{
  "head_dim": 32,
  "d_mlp": 256,
  "vocab_size": 26994,
  "norm": "layernorm",
  "norm_place": "pre",
  "norm_eps": 1e-05,
  "qk_norm": false,
  "init_std_o": 0.0027,
  "lr_head": 0.012,
  "grad_clip": 1.0,
  "warmup_steps": 200,
  "doc_mask": true,
  "dataset": "wikipedia_en"
}
Each number is 128 + 32 x the weight over its row's rms, rounded and kept within 0 to 255. Layers, rows and columns count from 0. Numbers have three digits each. The size before them is the row's rms in percent of the matrix's.

# q: layer 11 attention query, 64x64, rms 0.162, rows 0-63, columns 0-63
# k: layer 11 attention key, 64x64, rms 0.166, rows 0-63, columns 0-63
# v: layer 11 attention value, 64x64, rms 0.127, rows 0-35, columns 0-63
# o: layer 11 attention output (transposed), 64x64, rms 0.309, rows 0-35, columns 0-63
q0 092:150124123161091122128149111090138158093147148134144194120141115143118180155095095088064036183126130118147114125134089170176122151072127145154155076127128193152119105116174069111133164093109108
k0 088:152106162127090081108100078102114134159144123152120142138134117131132191139077087061109054172172095111151096113177102135195136129102184099162136095102148143112117167111169140157138093165107183
q1 097:128122113056115138075168169163113164157146121069114108086142135117131189216088150164127108114117106175066127114148142100085149074116096083160190159125125121155152101120119134153116146133147082
k1 088:162155134101095103131146144120081108121158111114118146113178059098151155189090191191108139120154101153058141162120124120085179137174120119122124120072126117168076095200137104112099099130159129
q2 082:167128092080146140113115088063150180088135172130182103089188086175096071184128144132205114127126129145167080118078148103119167118153092152151087137137149135123116127146192103112125121129126142
k2 079:184153086161095130099143138128153177152098154088140108088116111165114097176102122134166098158087124160152102115134131072099124087145125094194110170061191107153084162104151169139103123152088175
q3 092:139190108156172173079121100106143112110140170103122126145117102161139191116188108135099148154085126118142125193133102094146162140127063094137127126121197123053169158105086142133131056119135098
k3 083:141189085197141165160131108135173089180160133048131149106128150124135181144140134105133109156113095095091107195159072118123124102125056097145114087144172102116176140110119105170110098140115109
q4 075:152102135154199118141085150170153080091091079160165123107148070087127171123102163162075155127182115126151176176078111082078155139137067090119142097176123138151122119156149139136105156150109122
k4 078:142117095110147106082066202129143040164092129133140189152157112175109151133105152092121166095122143109168130150111110121152183162091109111131184076139124115097131139093149093141081194133110126
q5 085:115077183166167093162074138085137154141142124098064155091051116160121132163165152161127136124116106009140109103181115107095152159154139113134176140134122135127148160089149125125123132128132100
k5 086:167137158072177094149086138092151121107132182126087093067167081108145141065143141151189077151170096097127110117120114115114099148152131148105138122204167118158160149188125123125087098091141104
q6 075:131179111151154160068102088134089122092139140106119106081093147145103118123176074147142166117156148147221103142183102117131124110135193111125150141164089185133086191078110115121080139128110116
k6 081:070125140083160108122109099074084157049135140170117130104135119149181158114155143151176059049117117143177127155158164142147166063178125089145098107142119136137156155097153148149137129132094144
q7 090:143176120159160116140203143140108125126102125125071111157084117086118118152173129175091104089142098099099138105117123104138156132113099172170197151157070099104210128068145084130078142133152147
k7 091:138120154161159121132177186112116109087106086158089070122110082077194171135122147148112108114174121113088118144165105128132097134133063101159177175158114102138214109119155075126117124138100166
q8 083:102122162144088172114176190126163118123177165154133082075112046126163088090133111142101116070127116156098115154166090116109090179129124125097099147152171116147129192102148171146154091110086119
k8 079:150145136135139138133175176135183102084205151106132090098147167143126114134132146125118188099170119163120079097162070144099121079138148099148067081117107143084134168140145079109141096048118128
q9 080:131201142092139204115092102209143122108136137095092130106162166166120104104174143115091145148130135179088061157079144124127106143137127143095094166097083119156141148164107151090067143113117165
k9 081:071147149129152127078117094196141217126109066111146116101152157131080131117125185165073149106115119128138095116128155131064176075138102166143148149145080136085172137110145138110122161157084141
q10 075:185158090171107177181122121068126112106168140076134139132119065115132183121140113174176160100157129100124165122135139102080135075168081134139129145150103144173132095061087091154158131142079118
k10 077:202148083099086154168129125122153114208119131139102134126123115103164163133174117111160117191097147101172109119199132105112133066172096117136170078121099124167078101088109093111097130157159134
q11 087:078115138092147166182151147147157107161102114144160122099166057167136124078115137137188149144127136123055142197133110065125072124129117138115118115139152155087117134157127114155042176109159108
k11 080:070147090139112147173150149183100150087134181136156129091095090154078081113097128118122182150180144141123135131107110071126185141100124133145091083166180162082110129122127091188082113176149126
q12 076:104129131127118106148150151143152184090111152091160165156079108049105105157168117119145132139159160107091167106123079077111172048119147166101125124129164071110150116143178171197116119139086132
k12 076:137093131135138058108123198159134082105115173123135079120088099133188118146140125161197099123180146134063162143110074109111122131125071150081126093133150109082200132138124170121146154135165138
q13 091:119141150129128151130138106080129137126034130124088153122091203113103139112131054119112149062177094135102158186106146188142156156076169131130139170154177130094105117104123117099122114184137143
k13 091:131132127193166111121128123062146156158130159172115143138190119139116125124142074091130133072166111140103120149114195169113128105077053160114099144200170099080123128139108085133151115082092154
q14 080:131085117107125129161117077122169172120150125128089137139088120153123136129102116080114148133062159141152157162097124076151139119187245140141120138094086098138081121131118189189101118125163092
k14 089:106117174121165144112138078128143112160151119148110088135127119147146080180187123128127121066104059104097189152087118100115138154173173166131158165088130125070138129136099180145101117112159044
q15 084:198141144179167138111091127136155175136127147115131059116114159107156119124179170122111152121137164080116089123118135133160125080117103045088090149154114129170190088093100075141169130084158149
k15 085:148137097088124099124107121169177175187108111092144126123112203121154071152128170096086070151091140124198144130149126139119179078122120128096126171176083123164161105083113098129110090110161165
q16 087:169139156118128150084099085123097128119137097085061158100121110139067179177158158121078125157097119201107164132179122087157118126102139155079105151139117065095149114190173135172126132143152152
k16 088:147124153142106122090168086172109119102110128107125168072152115160115157139199209145078116116077108178078146172148116098137129123111092131071153192131158102070137110174102158125113117106163118
q17 085:096122150108139165079163145068159167126198130108119115162143089099134107120176125108106114108132088162122146131091136103136057079115189145122066092133124214124156136134126140098140189117153081
k17 094:136203136142117113093174164137076185099124162132138094183159162141124102149162117099135108126112073166123137178112121099105093081103162124084043101141126163101125184094109106096101151172112148
q18 078:130147061145126132121104191101134114125091181175109127098079125095118162092141144094140112153108116108098132096160146133140153107035092115182123152166128153120154131083179184114127102129187197
k18 075:130141134134155115164122139087132109119114149144149137126092144071191140125143157080111161140126144115045068097162109077139170056099106088146094179186180112140116122180147161096154110085124153
q19 092:123120141115179080095087112139095082106138115097181042116116108114142156154093121097164131096120161174114194153105179101084173181095161167161119133111118174163157130157119158074125132097120107
k19 091:166147102155194101127161073205116130144078151134110078165088132101118159173107133109146128099083145168141090139119159162138185147084148090141147088089111104135088188166138138095070118103128113
q20 088:121138173097120169117047169185145108104145194136087115136160162122121153114113087139109190052147167138124104129145126103180114084073103108135125150092135148141103114144166134157145151118104049
k20 081:113195166159133064109105111181105107175176184138117165091098166093132148078096167164180096072157142163096131103112102097113188104140122130134113107123063149099172101117120105150096128124124143
q21 091:156106151103087107063140125074134148105143158166122119132083166099096133144103135106106141108178156139120146148108137118159144107097022098155154084168156143136197110102145126143136199079130182
k21 088:179124108143065085109131121139152149168080112133153129081133178095136112181075158065180110121187115126137059168136112106148131113132089089113150104144093163122159101145142113112146177085136195
q22 094:115128110148144142131149194117118141082118117146107072085149131085114172089147128136132100090110144104098179122145146101166143165143144129049126141123176145172113180125055038134118103127166184
k22 093:103142083144145178133170150146191139108173111089076160121069103080122169146116115041141082122142150135156101107128148175169130095158138121079144156123091098123103178131133090170095125115158182
q23 086:136108186106122092071088147166182070138140170145150163149114177141188177114111142130128087142066147112132089145127034127134136144125136166152148097129137078103104094189119113092147152117099122
k23 084:187118145173116114111119085195116084098139140111184154132100170117117151144041109198092081136126101119119096088129099127126172144115149165130141091187137157126102100148105112182144163093107081
q24 073:125199116090127153112146111151142091129142125100111106092136120061104142188116154164114096161168153098153095161111118082105157157115113061158133106144167118082134192047155126153189100147155147
k24 072:099116095053144101134122115098225102123117112129108147082161108131169142166129164149137112097127114117118081186126150108107131146097096124154117130113156105113105178118148131159233084181114171
q25 091:167094188123156105098138073206113128123145154132117081075089086124177162142089172117110128126113135085191147119082146149104066182141164140168118131100191118113159138106094112141105140129137093
k25 089:176113192146153160131085107147132128167149147134135083084083102148138181165058126094120102138097130117158151176096115189116118142137176135074097161074154119092099135133193102112113110134141063
q26 093:165145142092141114163120116131071050161145171159117122107143115056152118125132159064109130097082108121115089167195112127137103135153128146129085202111183158124085166088163114179121128159123130
k26 081:120145065107156090145148098156128094120155190158106172114104155094134124091114135133079185080150155122083113131160106133151074100171145116130092220112154149093078175090121104159131153171149135
q27 080:101111098136107101118062160108155146105134111108172181108116150119155096123076156148089162132073121133165171193129148145136133145139117090100126171108087210129063118182142049156121130153125136
k27 077:157103108100086062153038104104122119162154146071109175153098119128120137097138133125133185132086122100173139122109146130178147146169193091123175132152093118102106161186107098190103147121110149
q28 083:090163106076090180105101067131104199097128077182114126130104140167087088119162119128119139084161120137122111189136152149125085152165112079113174122092198153138126128146175134096147124104159170
k28 089:118171094126103180112146100131136142109153091067153150084144110162061081108154100083168136076178143121106114200099147130103075101146134139121165096134129156141119117178171142085139167118123201
q29 086:148108141142119156111141150074099094101119117083113147124100131161082140113142154123124111072232123129157137149100065177125127070204140168114114166173082105121113129160106178125116111121178091
k29 084:160128153156143138087150190068088124141097102153099172099148110160104125144154184158104117054123126078136087115109086160100111100179138171143111111179117085151119131102096135152121159104210091
q30 082:143153132159066106049145096131149151180106132136155097151077094106148128112154141095161090084157125101153155139147179176159109157135147100181117141104114094141160171050148115175058134117110132
k30 092:136084146129118108107139086113172129127102078135087095090079132131238168134156144140141148093164168141115125179086122139150093122168138090114103137155152202187134111102093148095153105081113111
q31 076:069161097153106176149130173110123047166155156130114184090168152098093197165112131116152111149164095116170149135122163102130178173097161126086082110111118081118111160126080126116121088090116135
k31 077:074145117108125171111172134104123146153123112156093152086131146073120235102131138115131140111104109108142106080142155112097163173138123141085094125132156115106101211144062174149195110099138124
v0 106:080129088135223110085131098146104116117123111071157095139166086090166153130123142078157149126114067111122074154133189120142156145123140169135142166094117191155110131094118139103083136167184152
o0 096:101111151129063146169148175084172141159136136140125158138078114148081144077160100190119119134127187205126162117126148153149057117107097116133090096140169094091103124186104111100168136087118111
v1 116:158143102064099084111150165047157108131126117132162148157093060155152128100072164107099116111097130151172118081156104111152123104099131183172114137175136090151144126129135143177146126198106182
o1 109:093106148199200177160109102164126114117127136091146098091162168126099098146178118129155161173150111121110171178096160163109125152147154096064097125111148149097085114122102090062135086080138123
v2 106:135117130092098149157135074139080126114125179139177132181129122114181138116132142092136132076089134103213108118072094196156103150147087092178174147127164111103132135138099120104114098184174088
o2 100:129170121143155117094177176110196139156143127092077156092141124148058146103144096090100164178152147130053130112130141100109160140106151142048105121107105175141112116117156123166112177079103170
v3 124:098164119124086160122166180098114125085110140116115138142120165084113155145103203132111074171111153140109132150084197102059131052159165133101129158085095159118147179112119105078129106146153155
o3 136:145087098170127090127072021182116151132123123109127137138128128137146102101145086166123163113157131125133131132149086163187137191094068131139098121116146120104135099153113217144169154136076125
v4 111:075109146113138108110063152100153166137125190101152124141169135120100153130098206109091108133068120163125155091189107081115154149097094168119186080127162103071105160157120139147140136096171145
o4 108:172154099121140176120177122153076097136144120147124150112073115178121102128146090135124135102190105116156064130052140167156121090106161074132081168121110176192159115123139093103127142189099108
v5 106:178132094108118076158134120117153103086147173126097152120084115174153190130134196116157140122174159133139142107134126125145069114154105112035113186126109098126149165118111141083085180065137138
o5 110:085120144127138189101105131136106127201055110133129132133158135111106085134114083144081105125114083123114096136156123138133204106106146122189152079082142173175098126154170107167126085198123162
v6 120:175137139154090148096116110133084111079100099087140148178144159192137116126111106093067145125079157102102110137128112137104141140103123106109073112179134134099171197135143171173168104156215099
o6 120:103147123155149058125162135111156118155185162162120097071109070091137140111156177182145161112166123112136202134087100136106132130142123148174169168112083115132087086087115135091111128076087173
v7 114:111130129125117081071050117106102059162132174123184112167152186155148128079200137156102174146108157106151160142151128125109150100073141122144107143111123125133112075085148131136109144156188080
o7 115:117126117101120165171167179140179140101119058124084114146128065099091147166115126092166067090160072126126115130055120159157123164187094154130170134159124181135131161176101145113133106116095127
v8 112:128116097154161119161102149093161122151190183065129085077124116122155149170086123164031114167112131125151119163099130166085134102182133076102131094105138119164144102179148169124129113119146080
o8 119:147143151096120139130170110146107141097065076150132209181143177170087087110135120083176151121130147127119102111135097101178161114064110135111110134127087208128094137103152073160107154126112166
v9 125:146127121093102060128122170184152088142049172133147131094159180148165126153142123076085109121167118122100094109120200127139119122199099182118133114172168139077141116097102120139100129160089118
o9 105:102121124165153243111070103083101148117153094148128121173132073104086119115108166194160140143107127108158162136134089136092125113083152095163131140071080100177103154157133153147140131114158132
v10 107:158094122111126180138133105118105197105101142086140125163218135096187160112118127142102102098121096153108124146146176109050132069101090106178135168127125148112107162200104105143116138160088115
o10 105:095116139179095100118143167126139084192143130169131183133054149131095115162137126080142127147110132112123103103124092136209108189117111142082120095090071140176140094111162168138107124118198108
v11 121:121118115054133148188154110131135128095159146110133126153139170073097095089130117138072169123105082138193147105100155150116129113121127162116146147082171167080163107122096175214127137063105147
o11 101:087127158172114139074119156100117172147097062158109134107120082179152149181147128098138121119169176132080150126153073144100102125129131085173111062175102115143105156132177095071140126188128150
v12 120:121083130155131148136079160116123176086142173108092135159081107092144150109186154103115087133203195129135086145108167129130129188112128172139079086160113117112103094150100153137052109156151100
o12 114:088131112094150097128157112168162110133137056134127088106148124162117129122134087158165152117067045147128136095149122155128112068163118126109203174090152103097120202152147107093180156144147152
v13 116:110141158111110152107147105093105107129132101158180095131155087085127103125096092140104091195159196156119074044117155186139150113116159116202126151166143140072130165119106167118154149094101113
o13 109:139100116156129141167110192115144166101106158111071173129117191173130147134115108148160147076118085142117182200116107089105107132120069152079136137109123103170157090082180056125110118151136112
v14 109:184078090092151155092145104162090121092185148125123136180114103126147105113057118119120125120116090157068148120152117116127117202130136086123186115124103151119168182086115112111136129157140220
o14 098:083141165156077122129095180117149085187074157130116157077126156123157167174184104135102154148132146098195136145084109100133157106088080157147084184122125084106099124143132175123119120112137065
v15 122:183138124072127144133109198080121123140161162109066121088173163132131078162159144128190124115127122135051099099149086138180124140152138149117140179097124115137149105127104124084178052125094129
o15 125:074144132136114150153142099138105159113090110132192133163128160145106155125040107106104117145156143104168139162093138129099148131077106096133092070107128158138122160098179101178069217143172120
v16 131:057118095167077132087137141110098166157117142118144135093142126129199162075145142104139132161180134139105119146177113135160201098160164135102134133022150112104109127112105093177137108146100105
o16 119:148085186124156121124083133125168078088118091131086084154079145113099140165135144209104112103095115116138136139100130140113088138155100149172140138225109130140161121132142181055161113093141158
v17 115:147168124082112102159115174154092202107099110095172103112148165133134173125128138136126113108134095126162112056182157144117133171056114157141097136106105138159095126119177200123141084121058102
o17 121:105053121187131158123110097081145061124156138153097137142102084117102092110143123167150147104176140108101169174084109131150112137187151095135119124172186127055168142130073106117131172136171140
v18 108:145132117117075067107105114120095162113106172135127118092122089094072102090137142091119147159181072141117155093132138129160178159150118060149105147187178115200088166106169117164148155140153150
o18 110:143123152134158166155123136158127101132141100109142130140134085180173183134123128183112134109094148086164101169102108138103120121121146212099118103075128169075129117116034095106123111140073200
v19 126:153158134092131172143082119084150152131122163141122170105085120136171088126147098199128144149108113143123114144071127164131154172142105131101091095105013082179151171148160105137148166105096110
o19 109:104134142184123100151151168215098150118111096108114117128229138105089151063101109090147142138108143123145115115154122129154128104059188111147138133147184107080103119104098126137072126155130175
v20 107:108122114178169167094134117108130135089074170129130143045120130108089104158173103117155133157102126168186126114027120082110123121126122149153196092127102137155079181144133148151144138167099145
o20 103:162142143132135112178145131167117147142160092104111091201119111130156183089110161149144130139115123071078089151224140152116144131154097132105085165143126065093185088112116096111088105082158127
v21 122:103110146143175111153141096150134118107131118108099179056143171136116155087051157108130118092186131158138153145123171111152178112087080162198147107126121104130177179115089091104115137117161065
o21 110:180144094113041121125101125102114165157130136139134101201141079159108091137197117139096116137132112088124113146148108149117099108136179096080103138130145184121074087169139161152141142135086208
v22 116:127102123147164062106111126129113154103152170178099144151157143131118097146190167121149069147159106139140124145116173118096092090153122090165166087079129120139155078068089133230140098144111107
o22 104:176112161096101170172102105104117105153106102080147096088137082161140158104112122148117154120095110122112102049163103144154212163159142147108129137179076148171121181162120081073128143106160148
v23 120:160097155116096116114139093170112148171156141105118119171136135082068178136080131124096225119169165137171097127134108074127065160171123163108116142134092100153183080102114141086142141155129100
o23 107:130154083126181146178107119103147099101113127172137091045113077156161090102169126178143068145090116128107172128106145187148136112074148122101114146162173141104081198131115157144120114100116166
v24 115:088133142179161096147162064130109125149118126130183168162108085173106156134141131128081124149084088136094082152093123063146120098196132124127138162141132145123136170106124116191188069085130080
o24 107:173151147083097160158121119089175111119088134157078085059146138081189093125075138139188147134135167141155124092146131177106148149122124160139119102148119104154131072147129149073046160135141147
v25 123:108170129124166139090131155116170121113053144099102175137120144168111113056156141097133095158167093128137112133170097129082047170130141151202089128107128162090195122122120130098158176127121109
o25 106:156090129114095136138097100166099179155203113161140107146128107084157151203079099140138144123108131150112119107121181099163182064104101089078148125156131061163089144128135140175096113170125109
v26 107:142198117113155107084174103108117162131111102090163171088145066127112103079102111175131110108134168134150133165122157150132129170142117110116159098082076154080136112206145150086103086181169159
o26 113:083072142181121158146095164130177064111137163168099091140109178107168155164094125092132147135094106136108139116127112112128130119129122147164092188152153066165130115059146117168161177107080077
v27 114:101160180090166084076132100132100207110135114136137154088132102102073138170155150135076148147142108165162051125146124149140135130139119093080106158111165119110199153150122120089122170172093085
o27 119:163153064198064160172122160152137098132103167133135150153137146180145092108040104144158112113146151097131135119120117107127147115069098132162103085145077175136107131099102095169129102122153195
v28 130:041152098086188134116123132129114151205114118162127092156127137134148130129077092110101061152139200136130154137109135125161149092160091116113125144185095149179140077158099160125089113105103174
o28 120:182120107191071126119160126135180140070129102102174141108123130125085136148174177092142169087148096143129112095137143189077104171063145133146124110089140139120108142116161052132158149120151073
v29 123:145138149121049131146080120160162099129184084123140132090155119080126172065185113092159115101132144173093151146093115162109184100080133147152106096153082136149174089125138161141186132102121083
o29 099:122142120131182088158174129085121176131070130130115114160080136145112100180078145159086161148143131101139086086192127092127084160164116127088146147087176152095083178150141085131075145124125180
v30 118:153150088194170158160078104140089128135086175111114154119141123136174144177166093160090121061105087145115115074146116137185079109123177117129173080163130116145161089138104148137092110066136133
o30 099:135073175076089066129170149094169118127168085186126139099096143103126080090096179127179148181132135097167141168121137131078157171119130096141108177107131127093113154116133136091155090186111119
v31 121:086106104134137131164104113099138177159223115116124163118133189121107097202147136197137114125131133129094070114154095134088171125121116119139100143185100112122061139084054152101131137134112125
o31 106:156118164130134104119148071101092057093043151179094093104089053154151161076122129102145133132109149135151173152140169109130099168163169120155131134101132158136198086137165121161144116128144110
q32 120:151123255101084103103118119127121141135136141102132101080124080122151116156083128149141111138076134179125086155121147102155181166087142159149167117111097121124170158113128123106175077072133131
k32 111:144126184137103084067131124128120114133131134170148075093145099232115121167148157100084129108100131122179076132158132127101113174127130182135183092139066129176124135120125093134138095066137163
q33 110:129082166108119160143114169078078184137146144153089160164149142160106130139118148110179067142156114133120092110144000141089149087139164133105148121159086085154095141145108162137109145133140099
k33 113:155074159096139131152181146138135104086101103134143151136179104124162104136103175139157101116155068146173111150104098151078123057194139143115115135139103143137079145112069177120164168170072086
q34 103:132130156149125141080098152176172088114117148132123135100108150115073162138131115103075115156132156137088141103076123129074138149117172160056115103128179198119134199105175143184085110121087085
k34 107:121131150107137137121114152172247145132066109182129131125163124128114112104128109120121163079123173134100124076115067117139143108099169135099144185118096151085111188077117134160139057120140134
q35 107:151168129140066121104113082128114130178112122096164108157102139122122129123213139112087100187132102158143187154153105123108072124112082110165088156095149149204202103140129083153132107132129095
k35 108:096137120066111159127210117145113134156046118121089127113110143124137101116158117156052161184125166133134139088165151146180138118150143117180135061151143105161165091100089094105099133154127174
q36 119:101119180034117124165080081115166177130194139115060122163166165157090160118133130131135185088182168107140135125089130133135093128142106116120144121122142153122095108095180095133062111143124114
k36 109:087101136101126158096134118119128180162118119094081146150162090097156137104145091142205165055103139159107121120065128175096149121164119152072172127073145139159117157100173086129101137135197135
q37 121:169116178156110141095168094121176193127162135153177095138169115108230149115114130091112089195112123119105121130094080175129114111156127145131077101102129124123158101104091118108110098164127064
k37 122:135123174139132092181138118135188114181171153058182119159166114111138107114109124080073116183165094129152140092139122179145118144119107170134142083064138076171114130111089128132089063144115125
q38 118:080126145137142118076128155120129116115141151184105161125164210119151171090124155125113113064111167113109118083119156113098108202065159149145084177096137080130072129181170110105153109106119141
k38 114:113127114145127159062173110162152050122172166164115175123139159056101131122154188095117118119100121175132089085090130153118082145155149141079137134132173121098098113172201139110120096086125134
q39 105:094129124120094142111152156121142141100153058120177087179176139181124166127134112164125115131160121149072135073064138088112132136090158080127164074149103149116145106148158204110165147092069116
k39 108:093142068179080141082180139100189156140115081120118113194119178178139133132097170083158148149119083168141109127090080116112170196087142095134171109149108139132098130131105117092109147115099108
q40 099:098204124164137146124177159083094151131112205126091103155098094122095153071156093132101099152158121103094144131126122126131063142116107129212142145163151105135154069145169147069122101127138095
k40 104:104096147102151087162201110185168120081153189085080159166065134086134165114114135139138156164072121127096091124139127139122136094103087116187152117130105096175149113114115150066139155119137174
q41 117:183146132076200110077161133087074137114141168127136091103062144108122131173152115158109130080105163097130126109119101134137100110095132150084145090117146158183183111160074139152181128104179162
k41 121:155195097110150148092125146150110141137138152174185162144120122085091119113125149033132057125131166086168072119145127110152132097132098111138113079087119109145166160118120117139160168095209144
q42 117:112173146086141134101097106137141091066088160185115172117164098150113119120153129186116138138156132101090082182214109088071160143130102140113144127124075203147158119109130106139136168139085116
k42 117:125137103101104138131195100136111137114134150153113189142156105138125105133114113183111133097099175123152057110222078081114160121116112112135139134177089134128130135147166111215060123120081113
q43 116:109144091101166106123134174163129173107141135137162113194114111112147116107097188157130116100103133097115108103108101070234100122157179147095117165092083140088143119127194092166087130099143124
k43 111:151075106116140104097064172189116139124171101088123118156124177136174087100187170129129141133115118064136129087088068088174076106137162125137180164102119107155153109156133130162149175140104107
q44 105:157121152071122146105124155166108113130146095106138121112218107176101113145081197150099108168083119130148082145086099107137062129192058137117126133116149100101159149161164122167171128161116148
k44 109:084134098170104174108084161158144089100138113091127144104169126154127103104079194178157134133179104119142063173087125160199127115112121153113087131114119098156125071090129114187126121107167174
q45 112:125135097173137134171121104121130142143160160145165094171112091120117053143146096129185121125073188123150089144138112160062145171099170129166139100123157123106151104080101145125175125095119030
k45 117:133194105121121123124132065096187105117134145146190087167092099128154068138107135130156148069154169107121109183171129099121128130120112173110160060099185106158148153153118133093122141162058119
q46 117:111104118082162111112150106067114164106090093115129127116161161140131113098119182108049137162128133113078083183130156181104166117097136092159096158137178122130192146118136176157076133105194136
k46 112:132045141119155184172131113069181150149091114156149124128119089128087098154172207097104131161152129095095111142108159107113137106078136070139151179121150101150190094131174103136084131129128130
q47 110:111114159172102182145108139129142187097136078116148136097052108163153117088128130155097077120157121118194109103138159207151125184134186120078110127133107101147139177108075127126089081118124128
k47 104:149120187144157157093161144135171136077111080103182082149103132151172176119194160105101109043188169102148148075129133146097151122114147127108119144106117142158121111086098117137121067088103141
q48 116:133076154133174124131173155152136139103070073158090167118134131096077128141162125087124124088149140224109129157126141108129135154114147048061124135152121092163187095133088126154111169108151110
k48 111:177101147098155143142112138120140106095078063174127109084127155130141084204100116097098103097081110233143138088191137156109149141123146088138074168115155116159137124142130131161125167146125105
q49 109:121132139078100163146121059141095155134103103153096142157107135122177175117127087096127155117085132116079153156073054134137212100128149102161197126158118139115133152134170076121159123165166093
k49 113:125100108085098059192103062111104118141111078115157181114148099117167132157146141115153182140155124111118127107096086163123142111144140146156157104169104193107144093187140092091178101144187094
q50 102:158155123112156088099088119127142121115139120127151095124176130162103116165117130047124107160108089150082113118149157110183174214191141116131156102156124108184092069153162165092106114084087134
k50 101:113087162155135073052105138109162147027128099106136097190128149180065155132087154115156166159094123147115148151150172117162141179171116102152145119089107121105117112147139107151108171100119127
q51 119:172152118114096149126099088122094157148131121161133104109086147036112194153131115182168100114107132100174105152082126124089145157135106102152184128109117147135110131169143167110047165071170159
k51 122:153110131101102080108082124080106153189077137142143146112098173107174194085107140137128085116136153130113080125122152121119151119133126133137194103074154180108136128110094157160140199052127176
q52 117:119082134150220073111096123161140111138106112110136160109088097108176180125167146135142067130159161091181100158149101087121117114102131121165151141165140115118114210126128133131120069131106056
k52 117:143078123049162128083123181166110121122124151101223175115133128094146121118156117138105100084130149120122155171123069110147163170146129171127129131202146096096135171138142100077127091110086103
q53 113:122101117122124119161128112149146201067132140175113075097141074114122173117171079120137137117133117154073159121160108103173151150174053172128140139165195112103104127084098135180130124078121169
k53 111:141145115133107130199112154125134169097134136070140098124139126146154155140155056074167133181080126176122082144151092141105151117184073162113141169113108105085104116106172114129059167120104184
q54 106:185068136137130141128047153098124101136135154127161185163147095110099169101134193183120090107129127107110126135103111170110172120146085142147124161130168182110130140126105119049085123100067158
k54 116:191137106172141136106089122117137082167111123084170185154128104069055153096112133158102131181178144124115118131106121187119136122143111142095136132137105154162081155136117062148074163131065167
q55 113:153100081167069087134111142140110095159160097126097105134145093159160145151133114165087133078168152102120082172061104157167147174122079124142092095172133098099219167125157097140141124139144154
k55 117:109089066174092127160089117197102145128125034126160131111147115129141140173123145159119089145125127156148115151110139144148117113064078162134143121121147143144195146131197072109135079137085174
q56 104:064105068156103088169140155078092102087142118123164112098146151096165166107133118129110096209190157128173158146145157140172161156076118142042140114090121102133128117124132123131183135122128151
k56 112:118138069115134164147194095156106115102168093116136129128124216127134103170167113054111070153194133111127166114151160076117137182079126103081147158090102135100111145168107114148120141117150151
q57 122:172146098107104152151143128150152098107170135146071103161133165011131149120133156156082113109144130179125093117174126167125134164132168140126132143141053102111164108061121143114161105140064140
k57 123:130126112166138079104126066120131080098179110156036094164218165101165119104168138166094084126144137084145145077145113131126182154150141138114140123078129122169179143124150117101143140134100137
q58 121:131077166161141159127170097172089140095121135158119125110098128141077148144074104050105078073157166121143144112147140164116095066153150197141115177110136134118151128144166125044154142138119161
k58 121:130126121165144124138089090178116133069105200170108179158117097126136144126131129062116150080118068126125128129157145200113166100122168124131083145100083110125101118179115095114154077157154200
q59 125:123118147170138085154049171132100086141137084146164135164147152097180105059134084084139167092100092152087149127152142171168062137125115131103177124177117203131101130135149122110098138140104119
k59 127:126202176180179085156092200086075145132127075138089185132103160096162074138115144084092161110122131137105168104145142098137094164145116138127139100138089159108106159099159097116118095167104121
q60 117:156099158118107123206120117132088113146085143171137053133129086099147093151087179109095104187111122110075124123149126093100091131101165162103166167099165166126119106184140144170091190145119152
k60 115:128135134132142143203121136164095137132131125178122097119102025142161091102117190103103159146127150076086120111116093170124117166097150144151096137094074150104104118179129183169095194133115135
q61 111:088122110074099119101145166183063166187102146136108087158171117105182181150137079140139161135175082146111122082119169115110148090099146161122107114095098179146136170154129158080115124082092122
k61 109:131131127138118099095185131135117132177102142153085141143145129154141164138156095097105163123158086206165141133043072102102136136061138132152124103092056148107109163128134163078080161159102160
q62 108:155143089154182084150094132172160119096095109154138096199121146157084101137105098126148160157114178138087120113092118101095101101115145113140103125139134135169190176164129177069074054101132150
k62 114:126134104152134127113075139163132173117033131147160114170130180120077085127140182098146209110065111119122099146102111135111180140102157127142133114084157141144164125108122174080119086184101120
q63 116:096132130125140121143146071151135109099123104138137185093123197102118104150081078151100110163143146086072131131105135175161117163126114193159195105086139197124079099135119126179129055140133142
k63 116:048172115140102135119094123103119144076111148156158138101166143094142149131102126124084154112195187084098160115142067144093094143169094104172203150124114141179118117121119144158113093105191141
v32 076:084089106096124160091149201107134160080103127140100129161127156121190156106142111120145134138167051198101133160173188107155111171119093064110168118115097105111095164103128137098100137160109150
o32 082:155175089123138132136102061147115130177093174129126139111087098115090079132088161159113114147147193065160111134116127131105133033129156190125150124151132201129151096150100089138144112115170147
v33 077:148117153077130153182170110029120100062148124136156094112160141114138140138110207128084107158099100126117128109157067153112117133135078134114108148107168070117160149135136165151192105154164123
o33 091:173153090131126084084092181164110147190116151072104144153100108141107137132123054124169187095079149162179083133141159128137122136165163159110142102151128164088081178107158121092092112117089133
v34 075:115109107066159148137102127148111117136136111184085086115160166069163128121090130185126081178077159141151174120164156157110089097069111146090173123123124161151154177136173158063153126144142092
o34 095:147118188155117122118146114089160138125114130042152111121067101143102106159120117156139165165116117114103097166139173162145142143195192154144111163125132062104057100120094131170077131083117163
v35 084:140132136080170075123067154094124162165154144140178131080149105134120132124051094177118076121058104136101105142170152122163131162138170092142155114154125141167082171073169133133115101102139175
o35 083:129140085085122132162241135152110122154115087111085112191107074114148097167164091143085144148186113120091145130145139137096152100097116110123103106094137121120132136159111127111177115213108174